Each number is 500 + 50 x the weight over its row's rms, rounded and kept within 0 to 999. Layers, rows and columns count from 0. Numbers have three digits each. The size before them is the row's rms in percent of the matrix's.

# q: layer 4 attention query, 192x192, rms 0.0732, rows 24-31,56-69,96-101, columns 96-191
# k: layer 4 attention key, 96x192, rms 0.0689, rows 24-37, columns 96-191
# v: layer 4 attention value, 96x192, rms 0.0641, rows 0-31, columns 96-191
# o: layer 4 attention output (transposed), 192x192, rms 0.0659, rows 0-63, columns 96-191
q24 093:501484537513540510450588468496570531483491453568522474499433442582489473456500396518544535552407464450512485512557410471558487494477471494493513431504539578340510510521557468589500555429578493470476445474504439499538530500569494537487594530522443509462584325429533504424545504487549505555
q56 071:558572530520477519446547527536496392523504534562505500506443545524505557440489517528428502548442542564505535525446415493537521540569480520508595449479479498496573533514561480483472578573459555478482487476460452385499499455572586509456579540540495486606511428521553463524519484491565527533
k24 083:494418486440514498536469491596428511526558436376533466472506563385508478533480442502434467467551471449513574601422533498441417543597463513431435551501499540519423596457530480525438445404508526448492522498519450528467533497448543581500452519373543553520540590485584534517519495509426577411
q25 090:475491520530467529447356391494447498501487431535510490534470463521419507615581396477536522600441404399473540479475515433526513484395466494470408392479457412486525542509563566536547427452541425498449557499486493541513475551605482467475541498421559417457534548520524498411553560478573558593
q57 075:474564521558513469469489482506442467512497549478468534401447570573484494484579484577496444391531436465453401519498491420577578614511493555458509482495470562436558532527535518553407492476495426573343569496499470495631485495568503566476499513515461426501534513532546555383508442475480574602
k25 078:488482515416513519462448497498553461512568450594550513557547495544474565442375526416432500462410481451448563606461498566488481554562481488479484596508548469484463489478432354528524445420515499382559555565489552610466497465468497515489507619539467453464449490471512394605458567526548543458
q26 102:451507508426540495368534490498468455411427578493484416471532540478463510475446613375530588557527516577402545529512442506456536529493434469542560587403455565627528524589456506451441573477525531424447549480491546455444485517570447457605546447511451545459469516454493462606491540447438500447
q58 081:488466474553474516515453480561419464476445493493519467436456512455477501479461543402495486556576494522524437446499451507496421423491528477537448611427487502565555477565383505478491524548552516456503539513590551434543577574530454440491539565604424490461479509592428441603521506496498494473
k26 084:486489568557593475513509495568510453447470450537464544496535424458411411510498453424539529479501419470569527439495570494478460492376412565502497412452467541440448502492573520563536499424497391530450428487427487630509473488518463519516529443447543510541581599463585567450601511529519495516
q27 094:511529509567465445497505534508586464499445496507556504562533531461566502512496538524552502502579506528517514528450448556518470540540558478470536497498436403420456463483492498510496530457549726498443487474378464467482483482447494487556483519568556504509472434515416444542462463448491448438
q59 081:463557487504433513557460508534436424380509390522540536514534408482430468557555524483541532482534627460483502516521425586479485526478445456481504529530496512566454535435517470532437545495546488517432593414399528507496499498446476522441483490455517498486372502410547517485546500496458535465
k27 082:493451534512545487482521484548488509603516594441418410466471448429508539549476507525425541525469536386530596556454482457416470519467631414462379496471505465495583563544438529498452593477467411479525447530526467525503491446520403525570536529445397490541526552555557528518581541530576500507
q28 094:510521478485504555494595515527414476504538522419538460558467559558418559522510427621459462505485559546509503538481554510419505511515507552437494505514450524555534528523532459426516487502529374515457536433516477450393522446587547533519531500489431398546445467509469469497563628462477555452
q60 078:419432486448502594543515519439570565501535461385541504563479510564537534571586497504591465485502533580431425489501509527509526525511471561507423433491476435544428502471522411526630449502503528479525513496420524527515441534551443442540422564508508552484483588480500548471467516486422552493
k28 078:517463489550518420415509498538527556485433482592487565516471519503499489548510558570463522446528494511654554461520486453563464416443538521530579491461488498454495565426492570480495595481510500530426556527570515432507518484537462598447539508531541516458436498573494467442464414535576480546
q29 097:528533497467508535394565468508393477408510494444436462504506506427435530546563409541550487521567509494483620622482448564500413498454477519586457445445474495589649497528450534495485484533516532517445529433565491537511511475599490511632561520495503525519518575508568433557547563485460463494
q61 081:465456522485490501545454461512475524493466480474534504457544535399520498475472546492541494463641586415573554500501442564528485514468336508519480589496520496543465479501466440450548398450490619541527577476443552526583540542490479472557527541572489540481481527551489495503509475476516488407
k29 090:462550525513533535405403487363564515519478552604507576440471497598422452592391398546444559517488449502498473448507515465483425464499538513483539446460487474430474531497481576549549473462544417509492532493464443428397486540528421555480485528411558381463506472521565532476560550551529418569
q30 081:465553470394490511508517529408479470542520472503477552419537526468566561502431644493469464535599584536540553527500562596447460495554439598522526519495538458454398450504395528428435412538434425412483539489481553525574492553485645430493434438505526470499502549508433498510486479568424480453
q62 081:484378506455517471432565559400404550447504556560498470521523440513547479466423535355570493503472402453504555487511503542515490519441379428514517541557483454501494474497449451490450530507488521511513523447571554434506521544501468485481496364427471487488451496460501508581482501494460538469
k30 076:532582478493409476486459430472529506491460549428409500474507562492430506491377523539489483549548574479469433428562443488476496516551564466482537478529549519493417449523553519493559446522460449525550445531361503518465506581474454534489449490570515488520434541507517466505528460517533488514
q31 092:532457500499487439561481510431507470440499449510578478500436528479555475501483479488466623567563529539519475485408506498514507518537618497423568583547518507477479427438528530395453512541555538359516490474512531478612531472514497489492408472535533574418507505424445478533504474525540546455
q63 080:535397481581471447513456553523546579445609512521449434488474563425483393421393533599523496492490555427508486539482450525488528530533631565417581532599468481495523526531401500418454497532558538527470500518521466405504522506482517431598489470481458412544524439454485490536544502513462494513
k31 083:526598494432500523553472465480440478480500532530552506453565472524473524512449517541555431555510457533482463519513508494494406457435491480464449495454513522459508458534510444545449446540392470441547414527369551571543485503469536587433493459520487500501435549511440501599490490569397481531
v0 114:436453492396491529497485523386496474422442440503571467516456502481570533477489528504568465496559476489525435436551482512530485440585478516471601556494546543482501486405546605513523470544397529499624478539509511443602513453535569564516547571525430470618377499585518420557524481495478457449
o0 121:429497580375502599416510508489494479523416550413519442497447386503502600514451480508523536518444447510507497491500527475439418513492457526492486408448537531446496608512471486460509560529507565499487473374466507529510396589475463595497566586497538529574565519505496548431580515462407522483
o32 101:486531533423524551520494512445491470477432530539605500514455485552472539515566518480551453491544514520548414458510505549467448406519431474488547510459542460450505508482556501545509510545476557485559481557430506469534563557472555578525538613596522503676386599460518521493555467418482465428
v1 115:435522515361530508516453540529460490439434590437435534481530532508510578489444433501504571413528563419484403510534523458564548510531534438386432402505501548539527505526443522549543485510487520547452557433503534630542483562482585555601504527566627421540461522469542494433542505554552469524
o1 084:497454485471630515583486494532534409455447536412540456592525485507508550546487503490498403504567472495576426509518496495493457548415433556428532470423536432454506501461451461488545482523467565506483562492474489481394484526554481522492510471444525460545462433454477514492369465523599438518
o33 119:404499469417626478530473505559437483470389492436445460537551449500445603471500444428492508456557491524500434470563542397467531568470467447442422400485527531522506519523547526505540494440495586573455611488545498611519412520459526534606519489557546395503421498483553526446517524569589481559
v2 106:545460498544494450533476469441540511491457492471512545601450423519487475485499561367455461532504457463448567522539466422463552460533452566558488439454492427483512455549498468450427459507523450504558432487448462488548499495475444449511528483445523465489493619370572536550442544473491451570
o2 099:557450450535497404531509503499486515556448490443533498596542484511574431555516564440530467492550464499484508484513456481508540527451570546525469647492433391566584536465493538495477499409482505417534557510525449473534555429514532475468517542518499522497417398544584490466327515529474504553
o34 097:540458435509441456557451509425573548544438507446529486556465466459557401499488552414501471536461448488461514523549403387436568444502496545555511540507453429519508454499554464467501405483475486487521472518483440459594391448455505467498503486453450476455429520406613526575408459512424468569
v3 097:407510494492467568505547446518451446591537484480522432465453604518568516514505475604543469537538469481499591558479494475528488542429483545496383541511536529567521590508463573509492513382362548528505469480470498479555498490538458451559469493592394577420474542476526532534515427557535508530
o3 099:434560564516467576425484444502549528466507541535461468381457590429473532489515455511526459562478562486476440524605536501462430473578497436518567466528632610491505475513564497493538536572446529547520536510454487512554463520447481508566518444505477486506547578476504550477617462517520525467
o35 091:445549524460482519469557410522499468567513461582571485442454647492584504495567437580540409476554529458448544538503528444556481501440501455527417522453571544541504502543490506540520492425382532466470498501407556502539599453458509514528474539524491530529528561507469526482536386466571538511
v4 105:488519527503531534469528425405479557493542517537487522491414367535411519560538519460492463396507441470467528536542471524555443519530533505449521464454602492531419519481472564594539512472527492528482557489586506548582481402464517575442559408456496556544535549479546441517573501520526419484
o4 102:368461611537579470414459494449491581487548415462516515430458526496415539536499457457456496528461507470423504493624549504570528483548498503504489454500441496558446495558572449522512449480476390533447466460455543455463420483400500452473510444434461501566449544458534506509547538500467418503
o36 099:455523596482512533487538449404524571498499501499537527524441450489411604498499450502482410472477460458452472500528535459533477521513521515458507500436506524568405419556494487556561506511493491503495556468504484516559523491454475517436559492442535607587516542485533523505650483528536441494
v5 104:526499423484559636513526540459373391573523488463523494479519500419501532464497554574566497521475567537541496476482456464468522624512468579469531597498619561501505554469465502462527473466421429578490508483584544499498534485424565467550517477498456642537551539508502557542456504536483519526
o5 093:475490504492491534493487546405452538530544535530541571433500508448443491457554484527569494490462498523533525496441564531547511468502500464515541579329500452543504493573529454513450528545539404543430432479402559459516568578507471540489488495469587496548481570453398427499616575401520459447
o37 109:526502389505517593562494524454382385584496518567540554492520469425507477467549515544536507494513473525537471518433521470410468608475464492516531619413522512529451473528439446522539472466438424572410495493506521544511499457472487469560496512533506580477481505456471531469521473499522494497
v6 101:494508573479579512505477609461504374527458491461481528527528511467451537589507484395518534529424515547505545489542525484433424450501491449479545454381495520523635504481499504506500611512541514494559534492424526543473479559622483550622481483430435553491471530461584513524518486499484379441
o6 098:438509539507465490515476518483453563509485521516424473395395563452522484480531485514495510547364500470527424519580500495483479434517477455559511421556566583487483406505548389476508463588510428524480490548530495508502417455547473499545445482482468486512492462438552529526547474538458551493
o38 085:496511554513465455476462608472438393475494540396478517519530534504477577554528466448486488562436530490451536444589524442489487415501538547489568412393533511535618533504493505485486539495569541432562487471492509484440626515589493594569465470514451574611516501476498557510499488443390435412
v7 113:535422497485506437466541495511525559483519575502484509486529503477565521515446463473459436504510498616572463517429482449517473464556466407472476514493541581513424466477368464464450495615418524498601496552507510504533526449569496507577441542539515531453452562564527462583512480538495549453
o7 110:501414534512551405482485477493494449435396434396517452531437548491504523522433407409462486517538511560477562519473471440524441550447387540439395460474427437546504512441508565398470496485557585600457534418434489474430497534666513554514454511398560465562463419511396510493481469460533453523
o39 107:488424472544667426510526448556501579489477406486531494542451512506478577552533460420463479503505515606509467510488461447469486529489473401492361483423487456497456436475490470477441426532438541553519504601416451480494459488553502510511469557510533484522418551452496529548578466515518498527
v8 104:534516560485484476476521439484468519458480541572431482489573467419521561432486553515513536519525465472548412472531397533495477399541529577593556551470527513424519527498501551635524447528451441491497538538471467464536501508499490530475480506453488504494496502558525423497523424549501547602
o8 088:533501624410534556470555430577514486491482518458506481475452372527510565473421466434512573579425541522519457462531469478445466498549483427506498420524594543443519540483517512452490454532482589511487519421495468566525376526538462549515492517520509520480605481462477576489589478511505568485
o40 107:565596611477550500535513461556454517456475521485484477515525455466499640412481506484479468536509486472490405488538421498473466424486501518564531513519578571391531530552484533474495429528480534456469503541400505471528624476470505553520452496511514587550531540547515533527518429483512497600
v9 091:486454432495538478470493378447575576539452527545493445481535487507557528491517580545438455513502491446474505366605541479505411536612502547513439535524544512538439569480519586428477548481461519428526560522547490558485538496512507522469435479505554519519504580585650516530499518499582429435
o9 083:524470390556586487529544494443535439503498547503584504548557493545489504482496508473555468426615510503489552537404432565471531545446500553401452616372416423560491611455474591482563500395521565457510518436464502437532635521499521521489541494483559522548478467557479431508395506442498508466
o41 094:511464374492596552537486392466602584553453520567526459533466435454542472512548558478473502505491518473508441454559483550408373579560462464469460534494508527518416514385505554465486504474481517460473517521487467518486319454488513480490491467491519493439470538495612500564476473555576467453
v10 100:446454577488458461413474688517411485524486532436434484481371514484652427443425425464520529540536490472497562426431522493470533508579554460481534417522402405418526389494511462486421420528465485482543484529501512448498450549568613496499535495515334460559542486551524476513497484499494520512
o10 095:521522558450466506442550484538528550482522462482397486459496380446545469506437521472465577525373457470505531448582519442509509493583520463543526366633535567391475502534500447455444526530445564464480466527561520523534313462479495561448491535494451494486535474442565517485574575509526515544
o42 097:498537580429430354448487613514380490529535534453425506418453523519569443448484505501525509490497439439477597429452614485541519492565546515514546402536451484475482474572508467491475484490476553450519477511491576440495611473561592543469488546518421537606571444548509523429518478436553556513
v11 100:533554476563470451533532504570490358455561473469486513580571543454443532476454584518568545490508573489547536431466496490546600495483633569549572424600495483464542456609540515516450468546524432577513557452538463451558521547568485378477541523555495462436503532509526454526513537531539558588
o11 089:536465419466505513561479470548549462555497601565434514574514528520540441487536556561590459438515490448594382539491452564400477519454545494539629592453546473437548528559431450503472463526476516428519558609419475509518489508564492461535468596596507477520518518520510545465525505534543544463
o43 097:527520387529464435589517587574509368512505487478386521574546521477507467483476605525560499517498516464519494484494466529476602587452557527520613449623554544439477432572504493465434471514460494556526542465534505486556512458497490476577478490539408476501468529581580491527455505508491495546
v12 099:583511452458474558523436512485492526599524538444532540439413584451547453487531468533538471529486513569462467547425558540556412587444390542473524460536591504510530557464522399474531538488499553521512488475514453561438483476537507421594523526598406487405599538487492563603429389488522457426
o12 088:439507570542376518471495517457501570464568454536478520337463598499493500419483391483462564521453505514473536568492567504579504475570456447447450412567488546570423426538585470503456499590501486572530446582495469536483486556554483482567505386447494444457506540489460491530595497464517495490
o44 096:530545525475420586453491431417509586572561530494546576449446556539571456449547429575533501520492472543441483534432605536572441530490457518479469451487509451516477487534520394549509491506530512490552494512490490565440559538552537423540552515600534437442636580501467505514519452420543464478
v13 091:517491444520473533562591489495456457473527449514476480512478498503548497445539492453497535479529511527452568418508567572540430543559520551438496394510522532519555551478480453481502446522455482499494524526508481503583528538532546433557494522546605543605569471406429540523493445551460574515
o13 108:483514484455454513566551505523481342474454558496490516561515514541540486449531538551532506444588516502564527483398441542391439487492502573449503556443476446504499563475408480478521505405499553408561500462479491430510619504566508508528459556509521534469474494496418505533469508519550505397
o45 090:514445439460527549563573512454442443502487492544481518512458480498574448463541503491549579494511557484506499495515441599418466552509484496424527467482529488469482536431433439459523491473465507445535456512518505456595364484503474441583426466566518469486483461443460520582442501585509535423
v14 095:494468501541535498580537488497510483454507502548500590469464506448478534514554435503487489509428413477421481460481479527468447429491487563487544468471522574495510586482529395476417467446491551533570555511479476452586560541499522517553405595462571514472538429501580496545556593557511453520
o14 096:461560434508428477573474541454436437465478541482497505463505689504477481446545494519502510397537484511479465579428477600414464464404469438493513645441508478557471448508446461472460514465571508449532500510409497458475541505561456449506483496507599471527483470501428555549463513482498517445
o46 104:486451504475478524543510522518438518461480482423417500455484553418510511505439487441454488551441490485463456495486455588448462498500504574469545466481542600453505548425499414448397487399531512571518548526521467454555496522445513494538498491481493484423471385490590506565561563583492477566
v15 103:512477478585506472485370513552477506525572430417470492482513501467562489457536522582487512528470586417526396463522451487458442530543488451563616546564520390545605464527506480514517352540492611559500473545470558439462507466550490525379453628439523485537476466509435434527521490519494428521
o15 084:484545527446479567453564508518454572507512544493388492462475367471552526523502519492515513492323432543526461430503565519449491450605439453513517402544512515427446488428528440541448462489499493430526540542561430521614401506481452589529443473545493500483585512453538515546604500527495561528
o47 106:526450472575532534530416478565498478504623502456346523455519512504570439542582530584499438488447456421550470413574545442464419512512506533549654554539570434532559517557515465490526415490547558492490520523505529435520514504556545612438433601502575474540492495543446484480477528507529447463
v16 101:526458522515468526457543524535520535588575489514466428396472493565531491469512518517475603467537554430434461419562470476641472432539559462469541400622451534427633517522477551571564561464542478487561555489540500441581505543372523529520449401517515406511517460514433462465519465543513530484
o16 080:520485576458541540463544421541457489484471452551532485558520363505457488561452494420523600553508559430461481475572525482493486522556482489480556429581552597465494570567410550534504450492449611474499468463551461504492472517426481576474502468497465491487525526492542510421605507512483422498
o48 107:494546517483481470514601503525499534549509532532468510447525469550515497433548486501486581502502501479457426436547480454632485471534534480452503366599521574438561552593456594513528502448579580492544510490509509463561636521335511529543438437541513468505526466527536531463560500505518511516
v17 109:471457525553404448444586557519443543534485484509494407478488500437468477530529480538491574518538366434535521591538513533468558550566496448584546501504479511546448468504465541539466532461527468469563487519578485475510491511508404523505544588603529549524532555429532484535463497479519611502
o17 081:454600556458623536443573419610611494501566500455527467513489391449495480511438485446436519551431550505507492432505429423476481508567485487484509455602584559505440622507537521456555478507445581510518508448559490515575452463388490515512523501542411538418616494465514527445545553546520568585
o49 106:498554552533481427411565488584461544516523499535537479438479530457452469490549485504492568512470430436534534559526522462491488517562455465578532550495504526561429461522468558484473556477546479452609481518479493493512564551452453533501513575597579619521616521487470463488388574436575560482
v18 106:563416517518568481468445546500555555536446519503483454504484519436535454531478479436464513508501508515550436449507651509490570401538499399663514542431431410454462484440550416491464500481498538580507462439525492458518467520492520627453543454461505384580456454422422477360455463498458470578
o18 088:605549593358459499552517541510506512478541471453453549434524392398565549445437544487500530493500535615398569409499518557585574449548543451524479461503489520504407475460527477467420508448475468446523481401546640539479507470466552534465429508531441493444567546446465436521545498468524576549
o50 113:581509585448590463438442524521551493457497553422378470429562489418467524541466513423507563491490540552529566390513620504541604444576508489618547536422559400517524576466557476513446544443506541572515489385503512468472541514524553621450468455544470438532452504505468474433498491494449447529
v19 112:558471499499494468622435410424509480492445514505533453542529483604549522551512462521538483547592536475496504621463498477532482524445485532484416421509514489509500474451443544550518578508542490538487480491509559505497516487524500444480522544435477406485573503565476450509607572528502480513
o19 105:469439443534522473496463501498505394513471507449481450568514582535478539657550515482491412534493430345546426540592511436485433542399449664516466456531521482538538485498561496518535442501464525577542636442489478511491619423526563501486513558429456471633444428505528539470454515576472432505
o51 108:451419551559502429597447451438547492558381465510530452576521556541534485583534446553520428499594454451530458605480437438526505533508511563495451444540504470503471400547476492559599461464441571540516522558570449439496502449545536406453594510425477405550498473613519503432539539528476449553
v20 105:552493440501552546368537479440432547439579405505471445485543388556500568519577457420491563382417488492504439522541547464551463528463458488550515483498569508439468600530570540550547500545473443533497571481559570485496567459477511512484544568462506530525517407420506493436535590407536543452
o20 089:513485402467562536524481487425443468513428540548566522627522529503455552482565525530577464449545501481515516583394454499526463512398432563452477562443425380540519494529397527606553448508535466519474509476436494456462645532496540468497474516454542523542487511486452461509473501470502521389
o52 106:492352401507618597461546496466463507473493472518479506537490436539497538511513492402499510449368494532576420523449436459474471541478433508479506494489502487463468564427525486540513476495472406568483538483590496525542418511470511498505479493489440525423494422432527522476492575529483544452
v21 107:507486449503499536493462509509499499554540456486555486464490549470475462496522463474589531532505474598508557519536584481592510456536568523521432472463517458499513524586522509514543543560509563470526493472443583505489564495516464652515389484571523476520616505510463591493498465538501430460
o21 094:512514346585447511566478544444488443530554518554533584510536628472449588457542488559615504486608519478536508581408472601547516494430484461496493579399412439582472474566448533575542482554524472472532503530419533429475701521547501465533488485507550525515478516516420406501489472465516504432
o53 100:465455446512468583528475496487487509539453510483508535510463562397505399525492490483617559601541483553561516540502466508496472502534576464456500508431474490504471439457461536495568542559488529482516474437489536493503385515499493554514423430531455407383481476539504498482491531567511490426
v22 108:472481485481532576589556573544460500481456538541509522469469484477467498472452486487472421484467558429469478533563434500525573554497539479375591508566522595482493397516491450494566463472438468461505534452513481374528501499478553459592473413498470470542464528553516487572416466565454464515
o22 091:477460536488554495457490559479510532527470534465487474473481505520466495503493447415462548524515434506559519452418449461551511463407420512465480553417513496552598589491478530463498516449531444422409429407539482521456435475533446611408490481438513563571494476518431415527473607469438480498
o54 116:478542500552550552576549554508445461454489500522542509462485536478464440479498453444469470516493486484485453498479436592504559513451550443463551554499477504459468428582469477499553459396506537455492492471533492437494469533429522482587525412481527474574494464521491507528514533593401482526
v23 109:569626463452446506568506513487480439504567501471460559473519500540534542495521542475558511478556412511460482395479476452573437467368523498521519426491580532505418414547506447478511528454552537471493466562491549541423533465501518531414480624493504577528509488432530534519578477476481562434
o23 114:499454420523470525569521530504441382497465463496455448629504622610532571489505544555565456460593513418518538565468402487496400504384438615486489469508473469437512435526368505551548477450493517469551555524468498450419562514565547479519486555506510530515457461505474523528457447564465512384
o55 101:490493464498451506539560529457477483535528457505462542527442625482519533518472546516598482484516516470489464483426418498532400503333498548485518471521493500519429402566435434522555536495520482486547452548502519458440439501489473506435561589444452605485447532455520520532553472561487528433
v24 100:557551518445474485485505460529485509453580529543574569494535525559461520595455554574531482548469571459592528471479550456592479427405507513549507489486524576506467454551452573578557518506469524605430517529510507552459474549484399485466504522465496423444624430369540477516511553552528524547
o24 101:475516520533492526493449532461449534505528430574439542465395575485501444508506503585514489542479563431432446531657571484556480523566518430521580437585524564473472347522504428560497439569451452535471456604430536508466443488473544488548441419524444385545487544434515524495600475548509469429
o56 094:474521547528488472503513464587509473479560438480499502573525549509465561588416547549501390554461611444560528496515602380568506521486530521506523428549556548534534471504455613580509459489440429641477557548515514537482661513517418483489548487485453473517611521463551511540530470560455473611
v25 100:549573574486511467433444547460481482480528410470499464389462490535467427507480457577512590483491426439506479522453537475511502415459446436593479458546460484460502456524532588549526506535565495542388439419479467573396493503484472518502578535423474495449550487440539473494486532460535486509
o25 102:539455525541507463492446514464446577508529406528442511460427512452511492526473489512481499484444496497425462506649524432670539490540480434534529440548500550495473383499526463548438463582481441598490491554524549534451334489472539442495467475480435423484480492434568477496536516537480458542
o57 091:526485544505468428437433521506474474508432423473432452455453475555477422476447479554515511499488448501433509439487559371590532474527449484538530452591502516500520486524572565544502509485517495545438489414503451575362594528502540510439547538419489519541552502485573502507489508431513434587
v26 086:536491530496482481467516527519572589477463548492539565477469463563440419484461418524527479458469384513551503507415487503390532517476406451463514485496482454491504482550580464496505471512646481502527430454478406549483470473492413490477505514454558544453475457459454533474494526496494433466
o26 103:500533501543420441492444548505499585523545406547464492407478581476523447443453485529429551479433496535438501515542512561552536490502528421552506495578525570485455409517519463465431533527550369577467491537573509566505404469477463409494478479524476507462487499470527524486484472546494474579
o58 085:554550520417330448440444547523518594451493552458487483433530523578530467489373461542501468443548476530553555474412477495577551522503470530456539483506487474512568539493553467556456523488623421515490490444500483562488630482500473508428569516454540547501527481508447480455504513436474445530
v27 098:519510492522535498543531534620505488598547456472451430445476541475403500544472509489481542506559496518529600481460540474473576422463502517447447464534520632598468481477586481556506507452564457517478437499605451537400538486410532506428467572487424517512530468451502523482514474434531488558
o27 097:536502443490516467588481587489429445499560427497479517552525614525506481456534536488511440409565491572466505547447437523574515479388494532484463602426447477570560467524444500516511489456593455488498498502515539469417638450549574487455423479492536469526428435537418423491446537527542460453
o59 094:518450462494553508579497560531487474572508408513501486504508531440475458578459551482514485502511514530472481520457543467455592497465520492421448588510486606554506434457552479497469434439545435556538443497560515589441432443427479501462428522452458519515433412471477496483502480515523446500
v28 107:402494552433566479534477483530596623561514601460532532465402396409462446580430528471454478506467557547569459510497509460463473466582519476387553472442480518501555472508481424577439519524486486533415472582547385508494483471525464498478417548547519516375519481437508545526402478494552510450
o28 095:481499572523481398508426508477507657549534452469464470417469537455497437423518407428399504521463485601463465461452526492586542467535571412515450495509474524567471407505582453443449488503595440579467449574559482542436383487574479438504448432503523464499465472480506506517510445477499471578
o60 104:463558580452568517520494437501532616515531538420480493490468422469485440502491514459440471537536498532550491433520585345523510474569580515450460470394463538521563441502503495518444517498542476577516478589507435501527546534582465481478439501526567454483513522463502524514515476432531478495
v29 084:463597488521505598533438468450509429492503500547526463477581387500497512583487562510505533579491436441483479515533468485460552490473497434495447447468507487499416520516406540499410509462581488524564444510445571556518527547497550536453472489463597447461467546477540502466451568566576562442
o29 079:504438409495604553541492475438476477469408473517527459701538484460489452629522514461499445475624502426407482509604507468477478510456488556519576539502480483458466498532456495546527504425495510469462554459446561427466532557407560474493583525510463462579452438526570474498401503486480386537
o61 099:456538425517532546542521442538482462496450458567448462576578391400430484578526531428445520546562444469479500484557480460424502528513441524531442484464532530537456487524400565593479500448584466597486539511523518521498473532476477557443482505441482471418474477494588464489448509582527519528
v30 099:564480510413525580464524511493448531615575431528511473508532534510512523391564476572520471602498423526515450535528556525552491388513498489569450536427501511530491457478510526503550437442545396433484553490558495398483481424526480409505424534512465575538463567529557407496482479538560570473
o30 092:503551535454550583452549449484447516472542476534544497489479540502422563431530486506525540565505573530462477514570514428557473482515445422463537405438533669506480452540462439514533471549476490468493460451491525559471358577375477469510561510479500548512575569404529540467579467558466537429
o62 096:535523539433613528473526484446494519558617464516548484488540544583402578377593503508555512562527436487489523508488539542579479338497514482577409516417463555511496472483492527548505450512539430452492526443535488468418531518480498455464467566473534637538593594516438428533483500493550542450
v31 098:367490499524518523498446515559528423576404411503424443486372432540424530529632404523420477532470504500521564426512527529466425482508540531540485453469525511582512540491534459465547442518498420423497454495422441587457488502506509495390510527543472474536458527540538526604487532491483505499
o31 096:505503468488419411550485569524498482543439494456465420488531508550547402509552510443441523417588456550472458519440438540452502477415522527518462595454476465563491518460465486434500567417565542435545499475524406476521468488551505457462498571586522531497458363523525511554392519530450525593
o63 094:462495466426435492512417573530484518544404428459377441438408386572543447587603467465411460518454444491545441461508540559479487490521611498523474467476521521536480531443529439460544470463490510389492422502518435533454406430502526502469472534577454469487474394521567551662488516543431446546
q64 097:495561474502540412523439562553450454421504565398577569479552499540471506574474611528470446621508491467483512528453477473478565545492604514458507534415420395556572434508521447566409439504635519523539533474418485515470501508498489539463535514512535470522525463508596515525501517492558576495
q96 093:506507477563593439436456585500456493458513455330533513442521408509424491572524442494466444566504540496606497518502528454537508496533528413430402457466538480434514429512527385517477482556522460471457537461485505492454534532566523522414531485589475482521541506512499547482498444527478492475
k32 096:501469555468505467534502451478482422544468508573426450394509631650546504471523447507496548488462510480500503488482432501434523473512479468548461514482517393436553531431493559484474396460419419614449484562504486465509446476600534461617529506537468500485389549444488435521536422543544477549
q65 099:476460520513498466545486478489547441532514493559535425519564590508439489446475634513541517498499540530472539467470457459490492555492497566491460533554412488498546482503404567473552467425519584592506536554447567567493466446624535557532479434562457507481490474473561427471422477487572577508
q97 121:462501471421514518423510489492537572455455480558518515486480473481524487558546583496457459468581513440533545510597506567571556469567542570502496451564529569462407559511472491453532509445450480470511505487581625495601498464428576485511501490550458416529464479498414430443507581482496460532
k33 118:449507536493451442590513492510542555512546477485538485457465721513528482471584537456458524535425470627519499468446531513486480464424487478471475546467486550500522430488535532424461529485484593440539444583455474558476474579569370476475501544510464618484447458499539578528504418428539534501
q66 094:613484483443516541366520458594483471539568483509477496452457520470427488572541508514463506520494487519506520491476528500398526439574394478488523567535502496505399572401604527548506478445475531540444588461557419559484508522517515500541508472478486500495509487478510561442488545457483491550
q98 127:527505488463533531498503439410575554556453450594480454522536481557502501624510606453492550475557496473489484462528531511470505528551493510487553474536541512478461629476510521450516545530433500451524446488507596451532487414359550479516529465479490444484470517601500408454439548495499522504
k34 101:519573475410471513465427534507513535503470526439544473465485504559509570470539387481475536602550499539517499510498484522451429459545481535517522479484551452553408597585564524505486495537508554482485579488446482584445526516471513426547547484460529415572547534420357546496454500500494554451
q67 105:395520523469502537549454504511546406542462576547398549521569531545479484469470585484577456435456567503494436426541566496480567443456582467554580521548527469499596511536510479504530525411479499533554393492531513488482458528416442552538392416488534484515524539510540466447484551478568523479
q99 128:515524460553540453490427555540453462481546548440493516536507515541514546437468402567469494449510499509483491577410503517525496484520549403547518443427492454483470429435430485523410459485544546526446608535465430545501554498503490465439474525539484463530609534457468558472552464529464478543
k35 122:542483528482463441496495567508454474525537591430535504410481661511571497469476527509412510469505504537554440556440465439453539437533544452482573525463492457503525600487538526569509467439494516468520547490464465446468479525474465409483514486540465518492443478541503465516510404534476580519
q68 108:446506541511387457478480433565560536549480588494452483499562557497555449500454613471505388478458482533552513566484439501615461538480479512512476475629461457469544479495408478603490475494507557575545424489526449471451445471581531528618468471481440520473438483538617454552448441506557518532
q100 102:441492543481516541502564506497490456485420470491426465464450432424546507517503465449513452468563470542567516498564532520521488520472500486535518580541508391535583522461436483508638408481525331569529425461504505505525462492638436447535476547480488613520470535555506465523511550494479481467
k36 075:499546475524537424554545562430520516551482556584454480475477636459539484514551429497485547569421553613536495538446482538456423472379401474442463553566519571534476482492564479493592507525506502578557452487503471511537498467581453498532463548486505612536482510486535510523519495550476548505
q69 097:488502443497438613562481479548475511466439575537473503542573534516499509494413561552620489386566503462502419597577510447554492601443533513526495507573443371497489500545492483589516495462556472554550426531453545495500503354498521552533502494529535526540550477411524401424473518488473543564
q101 136:493528429476611551469518494519477498511527523550538516486516483545412545559563565474498564498523458588479516472538507417494516565486486493517454527520538493596510536422549523526538405472537449436447547485415508497492575381422537438456553493509500588490505526483530537514410515497439494544
k37 082:435525470538469504474405481553507438435481500476576480551492572527521499439528492510446503500580411403470571443581518472507543504554537536499541466446506462493510502508515506494417600435524416454464502461413554586510523522380512507462537455533572398516524537493560499403506530501511517625